config = dict(
    head_dim=128,
    tie_word_embeddings=True,
    init_std_qkv=0.0545,
    doc_mask=False,
    dataset='wikipedia_en',
)
Each number is 200 + 20 x the weight over its row's rms, rounded and kept within 0 to 999. Layers, rows and columns count from 0. The size before them is the row's rms in percent of the matrix's.

# up: layer 6 MLP up, 1536x384, rms 0.152, rows 1140-1175, columns 96-191
# down: layer 6 MLP down (transposed), 1536x384, rms 0.156, rows 1140-1175, columns 96-191
up1140,097,210,166,169,157,212,230,190,242,232,250,189,147,194,219,181,205,181,209,192,165,159,226,160,198,190,200,206,205,201,201,222,195,198,141,207,191,208,209,179,186,220,171,203,192,200,208,183,178,198,179,207,226,169,198,186,213,209,224,200,218,156,197,222,207,210,196,195,181,213,174,202,186,209,210,187,209,169,189,212,210,195,181,181,241,226,176,205,199,224,219,197,220,206,193,178,223
down1140,096,219,191,187,202,226,208,196,156,221,199,194,176,235,189,198,190,129,189,215,168,216,205,187,233,209,183,150,219,227,207,201,206,223,182,183,184,236,159,197,204,206,200,231,168,206,209,232,208,207,217,196,211,235,205,188,212,163,215,178,200,204,221,203,192,210,168,188,239,215,166,206,184,166,182,201,186,240,213,220,226,153,211,218,223,196,154,267,208,188,261,196,197,210,218,173,164
up1141,099,197,227,181,227,190,179,209,206,188,191,198,199,191,202,211,211,212,230,188,203,148,200,227,206,201,210,240,166,215,209,232,239,202,187,207,218,172,235,171,228,215,154,217,189,210,204,239,197,196,209,208,176,227,182,206,210,171,220,185,225,188,229,164,179,191,243,167,268,178,208,174,190,201,151,225,175,215,181,197,188,191,205,233,198,192,197,221,210,181,162,192,226,200,225,193,207
down1141,091,184,189,201,210,184,209,171,212,220,188,198,214,198,199,231,183,192,201,200,210,156,170,188,182,192,199,202,239,215,194,197,201,217,191,173,179,153,229,157,208,206,229,198,209,199,220,228,185,173,174,235,195,201,205,185,238,193,219,180,224,181,206,191,192,200,209,204,227,220,190,238,187,227,205,195,199,216,194,221,261,204,199,187,197,200,212,202,188,153,172,198,221,236,203,212,183
up1142,083,170,204,213,196,195,207,220,187,187,208,230,185,202,195,177,207,165,188,211,213,188,212,217,188,197,205,210,187,197,210,246,228,178,190,199,226,215,227,181,200,194,214,217,191,160,201,207,163,206,185,199,175,247,198,220,190,212,205,180,182,209,231,164,224,209,235,197,197,189,178,176,205,180,233,160,195,210,185,224,195,197,232,207,203,224,235,191,213,174,222,249,205,178,207,217,245
down1142,087,202,241,215,217,202,228,215,186,197,173,207,196,180,201,212,187,200,223,174,166,187,244,169,241,170,167,212,179,185,177,191,202,201,183,188,240,168,201,190,204,171,220,215,212,181,172,236,191,217,206,230,203,175,206,210,235,214,201,209,194,179,183,207,221,185,193,179,177,211,184,212,190,204,204,196,196,233,180,164,212,185,167,197,193,200,171,218,187,200,164,189,199,183,201,168,180
up1143,101,203,172,199,195,228,198,205,199,217,169,213,215,186,200,223,170,238,207,195,208,208,200,213,237,216,181,201,177,207,232,190,199,176,183,223,208,220,196,217,198,168,199,198,172,233,208,195,175,191,195,193,196,209,207,182,203,197,177,208,228,212,247,206,226,213,182,212,209,224,249,192,206,181,219,184,217,218,179,182,189,189,180,199,197,212,229,188,198,191,196,193,182,199,207,157,177
down1143,110,210,217,191,187,211,190,210,205,166,212,215,250,238,239,183,166,218,203,183,195,186,231,173,178,209,198,216,216,218,218,204,193,210,213,196,213,155,201,191,200,200,211,213,184,239,186,208,166,219,231,182,249,197,211,221,158,197,201,223,200,207,191,214,197,217,216,227,188,212,180,196,229,215,210,203,229,202,197,172,197,202,214,169,228,226,210,203,198,233,172,186,222,184,193,192,227
up1144,099,208,184,189,202,224,182,201,240,202,231,220,204,211,191,220,220,190,170,172,248,194,211,234,214,175,196,168,227,222,202,211,206,200,228,185,201,190,206,187,217,194,210,190,204,197,215,204,187,173,181,243,193,211,203,206,201,199,191,212,243,187,167,203,206,173,177,175,220,221,182,168,201,178,214,172,210,223,211,213,180,221,217,178,227,212,223,190,196,199,165,207,210,202,193,199,208
down1144,098,181,203,184,207,173,219,192,225,202,229,188,209,204,223,233,222,244,212,208,230,237,194,203,178,207,168,179,188,190,220,197,189,193,216,207,176,225,188,204,228,202,208,189,177,206,227,211,201,210,229,234,202,213,201,208,208,211,194,214,193,218,192,203,206,204,204,216,240,209,239,205,183,190,174,210,179,184,211,228,180,176,179,219,197,187,204,218,174,215,216,254,190,152,223,191,188
up1145,088,186,190,182,211,186,199,187,190,207,214,226,219,221,237,189,232,166,197,212,221,168,184,201,241,199,221,213,203,196,176,190,220,193,221,218,199,203,187,187,208,199,210,221,182,195,203,206,215,197,198,159,200,181,192,192,225,209,205,201,215,191,213,169,195,226,204,194,216,208,180,222,208,169,178,218,209,214,162,205,191,233,195,243,244,196,218,236,238,169,217,217,186,221,189,182,178
down1145,096,198,215,203,216,192,224,190,186,189,213,153,183,178,212,181,162,194,180,215,191,193,225,165,186,181,207,221,201,184,167,265,206,200,187,211,153,192,185,214,177,209,159,166,201,202,196,178,195,232,233,200,204,184,191,217,198,217,204,201,176,208,209,224,177,193,196,201,173,192,177,214,191,184,195,207,202,219,181,199,186,164,215,192,171,208,172,169,200,199,176,190,195,204,193,187,206
up1146,097,198,188,182,182,219,196,189,213,203,225,215,232,245,208,218,186,167,217,153,203,187,164,189,198,172,199,200,157,196,199,167,181,165,213,199,215,195,198,201,212,211,199,193,186,227,215,199,209,213,194,233,163,197,202,205,193,210,203,221,189,217,186,192,209,177,172,182,214,173,207,165,184,198,231,219,197,204,211,205,204,200,191,203,199,147,212,197,205,175,201,203,180,182,210,200,225
down1146,101,183,190,219,194,216,191,182,186,199,200,180,194,180,195,202,211,213,216,153,173,172,219,215,180,170,209,193,195,188,176,186,192,199,208,211,197,201,213,210,209,232,195,199,214,183,170,176,212,178,162,171,177,146,194,213,211,204,236,220,217,211,211,191,208,215,232,216,173,161,209,198,210,216,187,200,183,223,205,192,232,204,189,170,178,209,220,206,212,215,199,181,205,199,223,213,222
up1147,100,199,179,163,186,221,185,210,244,165,227,210,210,206,195,220,209,202,217,200,224,207,220,204,200,199,213,200,167,232,200,195,202,177,226,174,225,177,181,181,181,198,184,214,210,218,198,187,195,181,177,183,207,183,220,181,185,187,193,218,181,206,205,160,208,245,225,222,224,205,196,178,197,229,178,211,184,238,219,194,171,166,184,169,189,226,214,224,193,179,197,259,200,204,191,192,203
down1147,099,193,193,198,203,203,244,190,211,207,213,179,197,201,218,182,252,206,233,222,218,190,198,199,169,208,172,187,195,193,204,185,195,227,226,188,159,185,175,192,215,209,197,208,220,211,198,215,195,204,186,201,216,153,219,201,197,211,217,196,184,173,201,257,206,208,214,188,186,189,178,192,217,191,174,223,209,198,192,216,205,170,217,164,181,183,235,192,215,223,207,214,220,227,250,218,181
up1148,097,204,193,224,212,193,165,202,186,203,201,212,179,199,191,207,233,200,208,197,226,201,182,216,205,157,169,202,196,227,193,193,197,174,193,198,169,230,213,199,177,171,200,197,191,198,178,206,205,223,212,169,209,193,169,226,205,205,185,215,208,181,173,233,202,221,184,222,166,243,205,223,159,187,156,202,181,221,205,195,228,202,177,223,167,194,181,179,167,160,199,204,163,213,212,219,201
down1148,102,205,191,213,219,205,204,182,221,231,204,197,200,191,229,192,243,208,237,198,187,157,189,200,180,169,204,232,208,176,198,188,203,215,207,262,222,189,213,188,216,193,200,196,207,225,206,180,219,206,212,177,220,180,171,223,227,210,202,194,215,207,197,249,203,198,186,194,141,217,210,176,182,176,178,156,204,206,198,206,179,197,206,195,174,217,205,219,208,197,198,215,188,208,223,208,210
up1149,090,193,187,176,192,219,229,216,212,205,206,201,197,201,207,203,187,208,245,213,223,207,198,207,186,181,214,240,179,207,211,197,203,189,155,187,197,191,248,220,163,201,218,207,208,176,187,188,196,180,244,201,213,207,183,213,190,203,199,191,190,164,205,192,200,215,175,201,195,245,181,194,223,220,239,197,190,214,222,187,185,172,229,206,178,203,230,202,171,189,239,215,214,215,194,183,185
down1149,098,212,177,176,196,206,203,202,201,207,182,180,219,190,210,186,201,163,202,206,177,201,215,188,223,164,180,195,186,215,191,201,217,190,178,175,185,167,201,210,185,173,185,207,184,201,202,187,194,224,214,184,210,192,185,190,190,193,195,190,209,198,202,240,207,216,197,219,224,197,185,213,177,206,260,179,201,204,225,192,195,175,178,192,226,181,224,183,200,218,216,225,226,174,185,221,221
up1150,100,197,221,203,167,242,220,188,204,212,190,218,216,204,218,232,221,210,195,173,207,206,214,195,232,201,219,172,191,178,207,208,195,178,225,213,209,179,200,211,216,187,213,234,144,217,201,216,207,174,214,214,190,216,197,218,194,195,165,215,220,173,224,215,217,210,228,231,172,203,236,190,200,196,188,186,204,197,222,212,188,169,219,198,180,198,193,214,196,216,198,186,204,204,210,197,201
down1150,100,175,172,192,211,180,196,178,184,184,199,216,206,180,216,207,232,186,220,186,188,196,232,228,208,203,212,215,212,186,193,211,191,210,227,191,211,210,241,170,173,208,251,176,199,208,210,207,202,204,198,184,201,203,147,218,188,201,166,170,174,184,197,205,198,204,167,188,211,202,230,211,239,218,200,202,226,192,224,197,205,184,204,192,206,202,160,218,212,221,209,169,207,195,227,196,226
up1151,091,182,199,167,183,192,200,193,205,186,221,229,160,198,199,232,235,216,169,201,209,201,192,202,224,197,214,189,175,167,189,204,215,204,229,194,168,195,201,210,206,213,227,218,195,210,214,218,177,226,229,245,221,190,177,181,190,191,156,168,141,184,220,194,193,208,194,198,203,169,187,181,208,186,221,176,204,221,203,179,203,202,187,229,237,191,187,193,211,172,205,210,173,183,214,225,211
down1151,100,221,186,229,192,218,194,217,190,223,206,157,245,221,160,192,179,167,211,205,183,222,201,221,200,216,249,172,198,219,177,187,210,212,187,242,227,206,225,223,168,198,186,202,157,218,217,213,190,205,176,192,213,219,212,191,205,197,138,210,232,155,187,205,248,189,206,183,217,188,190,182,192,210,187,209,177,219,223,201,190,211,149,199,237,174,191,197,210,197,187,192,203,180,182,209,210
up1152,097,214,159,241,195,202,186,239,174,189,201,227,190,197,197,215,221,224,218,227,191,179,236,225,174,200,191,232,213,216,180,188,202,206,180,205,191,196,202,184,239,209,219,204,228,204,178,192,194,170,194,244,177,199,197,218,174,219,191,192,197,223,184,195,207,211,195,221,172,200,184,226,216,219,187,187,208,201,142,217,209,200,201,205,194,192,189,215,174,190,191,178,213,224,170,164,202
down1152,100,182,194,183,225,197,226,177,200,178,205,208,243,267,200,188,143,166,208,187,218,199,161,190,185,208,202,214,176,193,215,221,205,213,192,213,198,235,184,204,197,210,180,213,177,198,215,206,188,192,221,203,178,188,208,165,204,182,227,203,149,193,232,177,180,246,200,204,199,193,203,192,206,222,193,191,206,220,202,170,211,187,165,195,211,198,212,212,177,209,207,209,197,224,210,215,188
up1153,094,186,180,227,224,232,200,188,183,188,170,192,186,172,208,200,231,218,205,173,191,208,206,209,207,166,203,197,214,195,185,195,197,200,241,178,208,225,178,200,206,239,223,186,187,216,210,183,218,199,192,211,230,213,185,203,182,240,208,198,184,198,205,189,219,169,218,147,163,192,181,186,216,199,181,198,237,169,204,198,172,176,195,205,211,185,172,147,200,241,211,235,220,182,164,198,194
down1153,101,183,209,198,220,191,197,193,224,194,215,184,192,202,210,188,220,191,175,212,216,220,166,169,229,204,182,209,253,190,216,201,196,213,211,219,208,222,170,176,222,214,198,191,201,206,211,202,213,195,210,182,189,184,219,217,215,218,203,242,185,196,189,168,211,195,194,173,175,229,216,209,201,173,231,194,220,205,197,195,195,191,240,221,212,156,226,241,197,202,199,196,194,207,215,191,169
up1154,102,200,193,192,214,209,189,184,179,194,184,214,227,177,204,219,172,202,209,195,189,220,175,206,183,215,196,192,203,211,219,206,173,174,210,239,179,197,208,208,243,179,202,227,174,213,229,200,222,197,199,182,204,220,197,222,201,221,185,195,186,211,200,183,188,200,234,219,206,201,171,228,199,220,205,212,202,214,218,192,189,187,171,202,210,203,198,218,198,222,199,191,225,186,191,214,210
down1154,095,182,220,174,204,203,190,224,154,195,225,185,198,191,187,185,198,212,168,210,196,130,224,206,178,232,202,192,187,206,203,207,179,168,196,213,191,183,155,214,219,194,220,183,206,194,221,168,220,221,194,200,187,161,210,224,239,195,244,201,194,195,247,177,214,182,216,202,199,207,206,192,189,221,239,191,203,183,196,183,198,178,186,188,183,194,175,234,198,199,202,210,214,215,211,193,216
up1155,103,244,207,194,209,205,179,199,228,218,200,192,218,186,195,192,210,189,232,197,216,216,175,191,202,199,205,178,168,207,234,196,143,217,217,165,173,210,189,232,199,204,195,193,213,224,155,179,198,200,225,191,184,249,213,210,210,190,178,167,220,211,168,215,211,190,207,189,167,223,175,168,222,216,204,184,214,194,173,192,173,183,179,190,219,174,236,205,199,169,202,211,202,229,214,184,204
down1155,114,209,200,181,172,203,227,149,211,172,225,180,210,194,197,190,218,218,221,205,181,172,194,230,185,203,193,194,215,219,206,187,185,196,236,154,188,244,181,195,198,185,185,204,183,181,156,138,209,184,198,183,163,218,170,237,201,179,212,222,202,189,224,194,180,206,189,193,172,206,186,201,240,181,212,203,174,186,183,171,184,203,204,194,216,181,181,220,227,169,205,183,201,195,207,217,249
up1156,091,172,217,227,172,175,189,173,199,216,164,212,245,199,191,197,203,182,219,211,222,201,206,219,204,200,181,229,191,165,196,226,230,173,208,206,209,241,189,218,189,202,211,184,211,229,223,191,192,212,199,238,173,217,201,170,175,186,204,193,206,211,232,183,247,228,190,213,221,202,221,224,199,189,188,216,223,181,169,197,179,200,211,205,214,186,184,173,195,227,213,174,201,238,205,205,178
down1156,099,191,186,189,237,205,211,200,227,198,205,179,173,191,211,199,228,214,186,224,207,185,187,193,202,220,194,197,214,203,177,209,203,228,205,192,186,174,210,177,204,235,205,174,222,169,191,155,233,218,198,162,194,211,218,195,237,196,224,195,197,184,191,200,180,186,166,188,167,189,223,155,211,208,217,215,232,174,206,174,236,191,210,203,196,204,222,211,185,171,199,198,205,190,224,207,215
up1157,132,196,210,212,201,167,178,223,191,203,204,241,229,217,239,200,183,213,227,257,168,210,205,207,223,195,201,189,185,183,215,229,169,199,197,197,207,190,162,204,199,191,192,236,196,159,199,196,184,187,214,228,210,202,200,217,179,201,208,201,202,188,209,197,212,160,208,199,182,184,206,197,226,224,199,226,187,207,194,191,213,171,209,209,185,164,204,194,236,212,191,181,190,198,186,182,217
down1157,138,208,197,160,201,195,189,186,229,182,181,187,204,205,262,241,196,214,240,201,195,190,220,228,232,208,188,187,194,209,221,240,227,171,218,222,206,195,176,197,197,197,180,214,211,170,195,194,198,178,210,191,196,150,206,187,178,194,184,190,259,211,213,208,211,169,205,206,200,220,168,211,213,180,203,206,209,183,204,202,212,192,199,197,199,181,214,148,216,230,205,210,197,209,197,204,205
up1158,100,208,194,201,189,201,189,224,188,152,205,197,185,188,214,192,192,189,188,203,198,206,197,192,203,208,155,187,228,197,185,209,203,208,217,203,195,210,191,161,223,202,201,218,211,205,210,172,209,218,204,210,172,214,192,198,212,220,209,167,210,222,250,226,221,184,204,183,253,194,175,210,181,183,246,172,215,187,194,223,180,175,205,188,188,213,200,220,174,166,217,207,179,218,211,203,164
down1158,090,206,189,226,191,222,228,181,185,207,175,161,195,210,203,183,175,183,218,235,171,175,196,188,205,204,232,193,196,193,211,178,214,200,159,184,186,211,211,227,190,173,202,226,188,201,208,184,212,161,218,186,215,155,181,180,205,165,182,196,212,171,200,193,180,235,208,212,184,167,219,181,218,190,229,238,178,243,221,186,194,196,183,206,222,216,195,202,216,196,192,200,193,183,185,166,197
up1159,102,178,192,190,199,211,208,205,191,217,194,210,210,216,170,191,176,175,165,194,192,189,230,230,182,202,202,174,179,193,192,193,194,166,199,212,170,192,179,215,177,207,207,155,209,180,195,186,223,167,187,178,220,191,185,214,160,196,174,221,203,189,190,183,201,188,235,188,200,185,209,193,186,177,186,240,208,202,180,218,207,180,200,170,203,195,218,180,173,238,186,220,194,184,173,187,156
down1159,094,201,194,215,174,198,225,223,215,220,199,219,170,173,176,155,200,185,167,144,199,226,233,180,194,221,204,218,228,207,208,203,200,189,209,181,229,174,184,228,170,172,192,184,252,159,179,192,183,175,197,193,196,187,183,193,206,197,213,155,171,207,207,198,197,235,197,183,206,202,191,202,187,128,205,207,223,198,209,202,223,220,218,190,150,204,192,176,198,185,173,163,228,169,180,180,195
up1160,102,178,214,200,180,212,221,194,192,187,203,185,203,206,214,236,171,185,219,205,221,187,180,172,177,234,222,216,180,166,222,226,207,216,201,221,209,183,199,212,212,180,178,202,187,213,209,204,222,179,223,175,171,173,178,234,236,202,159,189,216,182,217,178,217,208,186,191,202,167,219,217,218,193,167,215,190,231,200,209,221,180,213,216,201,197,231,191,196,224,223,223,198,203,194,230,195
down1160,086,181,196,166,203,172,203,189,190,190,183,218,208,220,184,226,200,181,198,192,206,197,200,216,199,196,184,175,171,197,220,215,204,213,226,211,206,171,209,163,210,190,189,246,184,174,202,212,182,189,226,205,222,226,213,165,169,183,177,174,184,189,190,228,219,199,210,180,187,206,218,210,177,208,221,209,221,204,242,226,226,180,173,218,209,210,164,218,173,155,205,144,213,217,233,162,192
up1161,104,203,183,201,184,220,195,195,205,194,216,217,192,196,198,188,182,178,179,207,196,142,228,229,228,223,222,182,200,180,182,175,170,203,164,163,214,208,192,175,223,184,194,216,223,199,225,140,222,205,198,224,179,206,174,206,184,204,224,196,189,205,181,175,219,206,193,207,222,194,208,207,161,200,164,222,189,245,227,207,233,217,202,208,188,162,174,226,156,187,225,220,190,178,169,172,202
down1161,106,176,194,206,195,201,195,218,214,198,178,215,204,210,216,193,192,234,208,186,203,192,204,179,204,186,188,233,228,181,214,199,205,202,215,223,192,222,171,212,216,180,199,255,205,202,205,230,190,222,221,211,208,163,192,185,219,172,240,209,164,170,203,199,213,247,222,212,202,198,201,196,199,194,204,217,198,217,192,210,184,198,196,181,209,178,189,189,205,241,160,201,249,183,214,182,198
up1162,100,219,208,192,204,221,199,223,179,202,227,211,185,192,202,199,222,168,209,185,197,235,228,212,210,216,200,187,223,139,213,184,196,182,192,195,182,179,212,207,205,182,175,183,168,191,176,243,199,205,166,212,176,195,179,194,210,187,185,173,200,183,192,173,202,214,216,193,194,189,151,219,194,171,180,170,216,191,195,201,191,152,236,253,201,231,200,215,203,163,223,223,208,219,205,204,184
down1162,107,226,216,221,220,191,194,211,197,182,203,201,196,205,217,211,165,183,200,217,165,203,162,209,243,186,189,210,215,189,217,206,171,189,211,205,205,170,149,210,222,194,169,191,175,201,183,212,170,193,194,207,203,210,199,217,184,193,185,191,226,191,251,185,202,196,201,187,219,220,159,204,205,254,192,182,213,180,220,204,221,237,185,195,163,217,194,196,204,174,249,200,216,189,196,212,172
up1163,100,199,195,220,213,206,188,190,194,179,228,207,228,214,242,230,198,193,215,191,180,209,218,219,188,188,204,225,194,182,168,187,190,172,200,241,218,212,210,198,186,195,226,189,184,209,218,172,209,215,218,208,205,215,190,190,199,204,199,169,214,175,227,201,220,200,192,208,211,191,213,173,205,195,195,189,192,183,213,163,220,163,189,204,202,255,219,195,229,194,167,179,263,184,189,205,155
down1163,094,195,186,193,203,199,197,191,230,185,203,203,198,186,188,213,200,214,203,182,187,222,210,214,198,187,227,213,197,219,183,206,180,175,181,169,188,212,184,193,205,232,252,196,175,163,211,225,227,199,168,210,183,174,197,204,178,215,228,215,168,214,148,160,200,204,273,187,181,200,225,175,200,182,185,204,242,195,183,193,187,178,243,178,201,159,188,195,185,217,177,186,193,170,208,194,225
up1164,102,201,225,186,208,193,159,194,202,181,169,183,182,220,209,218,185,166,205,183,184,198,184,179,194,242,182,217,187,201,179,210,212,204,216,235,193,193,182,207,207,171,189,183,188,209,166,229,187,200,184,214,217,178,231,179,208,234,238,193,207,166,211,181,192,183,222,193,198,204,188,166,207,212,215,173,198,213,219,175,217,190,197,226,206,212,209,172,235,221,228,180,176,216,201,200,179
down1164,105,173,214,214,178,172,271,253,180,210,194,158,219,160,180,222,195,222,186,194,205,191,214,192,188,173,186,190,181,172,219,189,247,194,195,219,205,220,225,204,188,187,190,188,236,189,190,185,226,194,141,171,183,233,185,178,222,217,226,185,205,195,164,182,209,177,201,188,196,207,186,202,181,220,185,166,191,201,214,181,202,226,204,214,179,219,211,205,188,174,201,190,214,214,196,183,203
up1165,111,184,243,208,189,213,202,162,171,208,177,180,178,209,188,219,197,152,192,198,180,198,202,198,206,239,209,215,174,220,208,208,202,178,194,211,204,195,199,257,223,197,190,254,183,233,222,195,222,196,223,176,203,172,203,170,248,160,194,204,197,204,185,198,182,202,171,206,199,179,164,224,233,218,187,218,211,185,213,210,200,203,227,161,218,206,203,193,189,201,215,200,219,204,182,221,228
down1165,095,196,196,205,226,234,206,201,189,226,205,199,200,186,206,191,173,215,201,170,212,182,230,216,174,205,205,179,227,181,211,188,220,193,219,223,193,243,207,210,173,230,193,206,180,161,169,174,196,220,204,190,184,173,208,209,242,191,207,214,185,201,171,268,184,242,196,223,184,172,185,179,227,209,210,213,190,170,205,210,181,191,224,178,221,185,189,202,180,247,197,227,239,201,215,225,210
up1166,098,228,207,179,220,199,189,213,181,202,174,195,209,227,202,192,211,180,186,205,210,207,221,171,201,202,193,202,221,211,186,195,194,180,226,215,200,191,215,215,180,198,164,209,176,205,198,200,191,248,183,188,211,221,179,229,219,239,188,201,177,164,177,160,217,179,170,200,132,182,202,187,207,214,234,158,192,183,234,202,190,204,227,222,206,168,206,203,207,202,183,166,208,202,233,248,178
down1166,096,187,193,221,218,218,200,214,166,187,203,219,200,196,209,237,196,196,209,176,216,198,197,212,195,207,179,213,167,183,176,223,209,187,195,211,190,197,151,197,232,258,191,191,219,211,208,193,201,202,225,218,175,214,172,236,181,229,225,199,199,189,190,208,191,178,154,178,195,190,222,204,173,206,199,219,189,214,194,208,190,225,219,231,244,216,207,246,177,215,218,230,201,179,194,192,176
up1167,097,181,224,219,192,193,191,196,227,208,195,206,186,197,215,216,228,165,169,218,212,188,215,210,177,203,199,237,189,179,185,222,224,234,191,218,189,210,197,210,201,247,187,187,207,218,213,191,220,224,230,214,201,158,198,185,195,187,182,219,187,175,200,207,189,196,192,202,186,186,253,232,200,186,236,179,231,169,225,184,219,203,212,213,203,198,195,223,202,219,181,203,203,215,183,210,210
down1167,110,186,197,236,197,212,205,196,214,197,244,214,187,170,184,165,167,200,233,225,207,210,243,197,227,211,212,228,176,211,226,172,192,188,178,201,179,175,205,146,175,198,212,186,204,181,176,220,231,216,195,225,201,208,207,193,231,217,201,230,184,223,207,164,211,204,190,225,182,206,189,222,213,200,171,209,204,146,227,183,220,208,164,213,218,226,179,203,176,185,222,206,197,198,181,200,217
up1168,095,182,224,200,182,190,197,199,196,230,243,219,216,209,191,171,214,188,220,198,197,196,219,195,188,220,173,200,209,228,184,211,149,217,192,214,214,215,179,200,198,172,166,216,184,223,167,215,236,208,228,208,215,200,204,189,177,245,205,211,194,199,213,174,187,176,172,203,206,210,212,186,200,217,157,238,185,189,211,192,172,207,207,198,217,215,179,196,224,206,215,232,197,213,138,203,185
down1168,097,216,208,204,217,191,203,193,184,176,162,206,205,212,144,208,119,197,213,157,221,209,178,168,196,181,199,228,179,208,190,214,202,190,254,193,214,232,212,245,197,210,230,213,181,221,230,214,201,196,149,194,189,177,211,214,199,204,186,226,175,216,222,203,197,224,186,200,207,160,193,185,185,239,164,168,194,200,170,180,196,177,231,198,172,181,204,201,232,181,234,187,206,214,205,192,212
up1169,094,165,219,188,226,205,165,244,200,164,203,206,184,238,191,217,201,199,187,176,203,209,168,202,232,205,232,207,188,229,208,199,244,171,188,203,202,202,218,202,212,192,194,173,205,187,178,181,254,205,183,224,188,193,207,218,200,198,206,202,205,199,178,197,180,202,212,173,201,184,212,201,202,199,217,212,230,213,194,204,193,210,199,229,209,236,197,207,176,219,192,198,158,198,259,197,193
down1169,089,191,213,200,226,177,202,215,193,227,185,224,168,192,202,178,222,206,202,215,152,222,219,168,208,197,204,234,185,197,238,196,178,167,226,203,214,163,225,152,203,201,251,221,183,165,203,204,217,193,184,189,222,172,214,176,195,180,213,213,189,218,195,212,208,215,180,182,229,186,217,219,174,203,196,179,207,184,219,221,197,176,197,189,178,192,182,197,247,189,206,214,179,173,211,203,218
up1170,096,196,198,236,190,221,166,196,219,232,187,196,224,199,152,199,217,198,242,214,218,201,213,209,172,198,181,210,148,198,192,200,160,178,219,150,213,216,218,202,223,216,195,201,197,238,206,204,212,186,206,195,183,214,186,226,224,217,229,223,229,209,179,192,203,193,201,214,182,180,186,204,213,210,224,183,206,178,246,184,201,219,216,183,233,204,192,216,192,219,223,214,180,181,216,213,199
down1170,109,195,187,207,232,191,172,212,194,209,184,207,218,217,194,215,217,171,223,204,169,235,195,240,236,201,229,193,196,200,192,209,199,197,228,219,215,183,197,196,203,199,241,164,206,233,190,157,184,224,178,222,161,170,188,219,217,196,200,192,231,208,210,204,146,179,197,142,191,190,216,156,201,216,210,187,231,244,232,201,230,186,243,185,190,203,217,193,220,208,181,237,194,219,211,204,154
up1171,104,212,202,217,191,232,200,190,215,176,197,211,194,199,229,220,210,178,211,220,165,184,178,266,195,220,196,174,190,181,174,200,214,214,217,196,237,190,212,205,207,175,191,200,206,161,235,200,225,209,204,216,210,196,227,208,193,235,187,186,200,196,196,187,207,187,229,215,197,184,205,226,232,206,171,202,217,186,234,188,178,183,181,192,189,230,169,178,200,210,212,245,216,214,207,190,174
down1171,090,196,213,188,196,210,198,204,212,185,211,194,203,174,207,175,178,227,161,200,210,196,186,152,177,230,175,213,225,239,209,190,234,207,196,199,181,178,181,223,224,233,195,210,209,202,187,168,176,196,188,217,174,189,194,194,202,183,210,204,215,189,170,203,202,228,227,181,190,185,168,212,160,178,182,186,212,210,189,182,199,216,231,222,192,175,221,183,198,202,209,141,212,186,200,208,263
up1172,102,222,162,228,175,202,203,202,196,201,182,198,181,200,203,198,192,176,226,177,225,189,192,201,220,239,217,216,183,214,193,210,187,225,222,205,210,207,213,224,219,173,235,178,157,188,201,196,226,195,179,188,226,221,234,234,193,237,199,197,204,200,224,224,204,199,194,183,206,195,214,201,209,201,227,253,183,213,210,206,201,190,192,219,249,196,174,200,188,193,179,204,216,189,173,222,208
down1172,092,168,216,190,177,203,173,166,210,217,192,203,219,183,207,169,184,232,175,175,156,182,177,197,226,188,180,183,182,213,192,225,219,175,233,173,202,210,179,196,210,210,174,188,175,193,170,212,167,207,150,166,201,203,200,223,203,173,174,211,197,220,188,152,196,164,223,197,215,230,191,203,211,204,187,207,193,211,195,168,177,213,233,196,189,206,182,195,176,195,201,219,244,199,201,193,181
up1173,100,210,214,216,214,177,217,158,186,209,172,209,181,221,195,204,193,206,229,234,191,152,200,180,194,198,231,184,204,205,187,211,230,204,179,188,201,178,217,200,222,223,187,198,202,210,191,183,194,227,210,203,204,197,177,178,171,229,195,179,184,225,151,229,230,211,236,187,190,201,210,203,223,198,231,224,202,227,163,166,165,177,197,193,202,188,175,165,196,167,236,190,208,209,191,193,195
down1173,098,175,195,204,227,191,199,214,188,210,220,180,203,188,167,208,228,199,211,197,169,230,202,227,198,186,209,204,212,196,193,175,219,177,189,195,174,172,211,217,177,188,215,224,214,191,198,204,187,182,204,176,197,205,193,145,229,201,178,195,193,199,202,181,186,224,174,211,227,213,215,183,219,230,205,191,231,198,197,229,205,200,181,196,209,206,206,155,227,192,192,181,198,219,175,193,182
up1174,127,194,207,184,190,188,218,236,239,229,200,208,179,172,172,217,195,201,220,201,194,170,178,217,196,230,175,199,218,180,237,187,218,175,166,199,173,189,218,197,204,183,222,224,210,189,199,203,186,173,214,186,202,191,183,207,194,214,192,240,196,186,244,221,208,182,230,206,198,221,203,158,202,229,172,187,207,170,153,178,226,190,206,183,199,222,194,198,173,193,209,175,195,175,201,187,182
down1174,108,185,195,200,192,203,216,236,177,194,167,203,208,179,207,182,209,192,222,179,216,217,181,183,181,187,200,195,196,236,189,186,194,180,242,203,191,221,195,182,214,221,218,225,203,223,209,202,182,163,205,185,189,180,192,181,178,170,188,220,204,172,190,205,234,199,211,193,196,170,209,205,184,209,187,207,241,184,203,221,158,179,224,216,212,198,206,234,217,192,187,175,209,204,198,187,179
up1175,104,209,182,237,183,194,221,205,219,216,218,185,201,217,202,196,195,141,212,199,192,206,193,167,189,181,176,219,222,201,208,237,175,211,196,199,217,208,170,191,191,231,190,181,190,209,197,193,182,197,173,199,220,223,225,179,187,204,182,199,205,207,180,168,192,216,202,162,184,202,191,170,192,211,184,200,197,201,208,209,180,190,182,223,210,208,152,198,207,211,182,177,210,200,207,192,250
down1175,107,194,212,194,188,218,206,224,198,190,200,184,189,218,216,198,189,192,219,194,231,196,210,192,219,200,174,187,223,188,193,203,150,202,196,222,150,221,203,194,167,209,211,214,145,164,214,210,190,200,200,211,192,239,173,180,216,216,200,215,197,176,193,184,221,179,154,159,217,196,169,165,174,225,167,178,196,186,222,157,220,197,186,205,216,226,221,184,174,164,198,232,202,203,210,200,240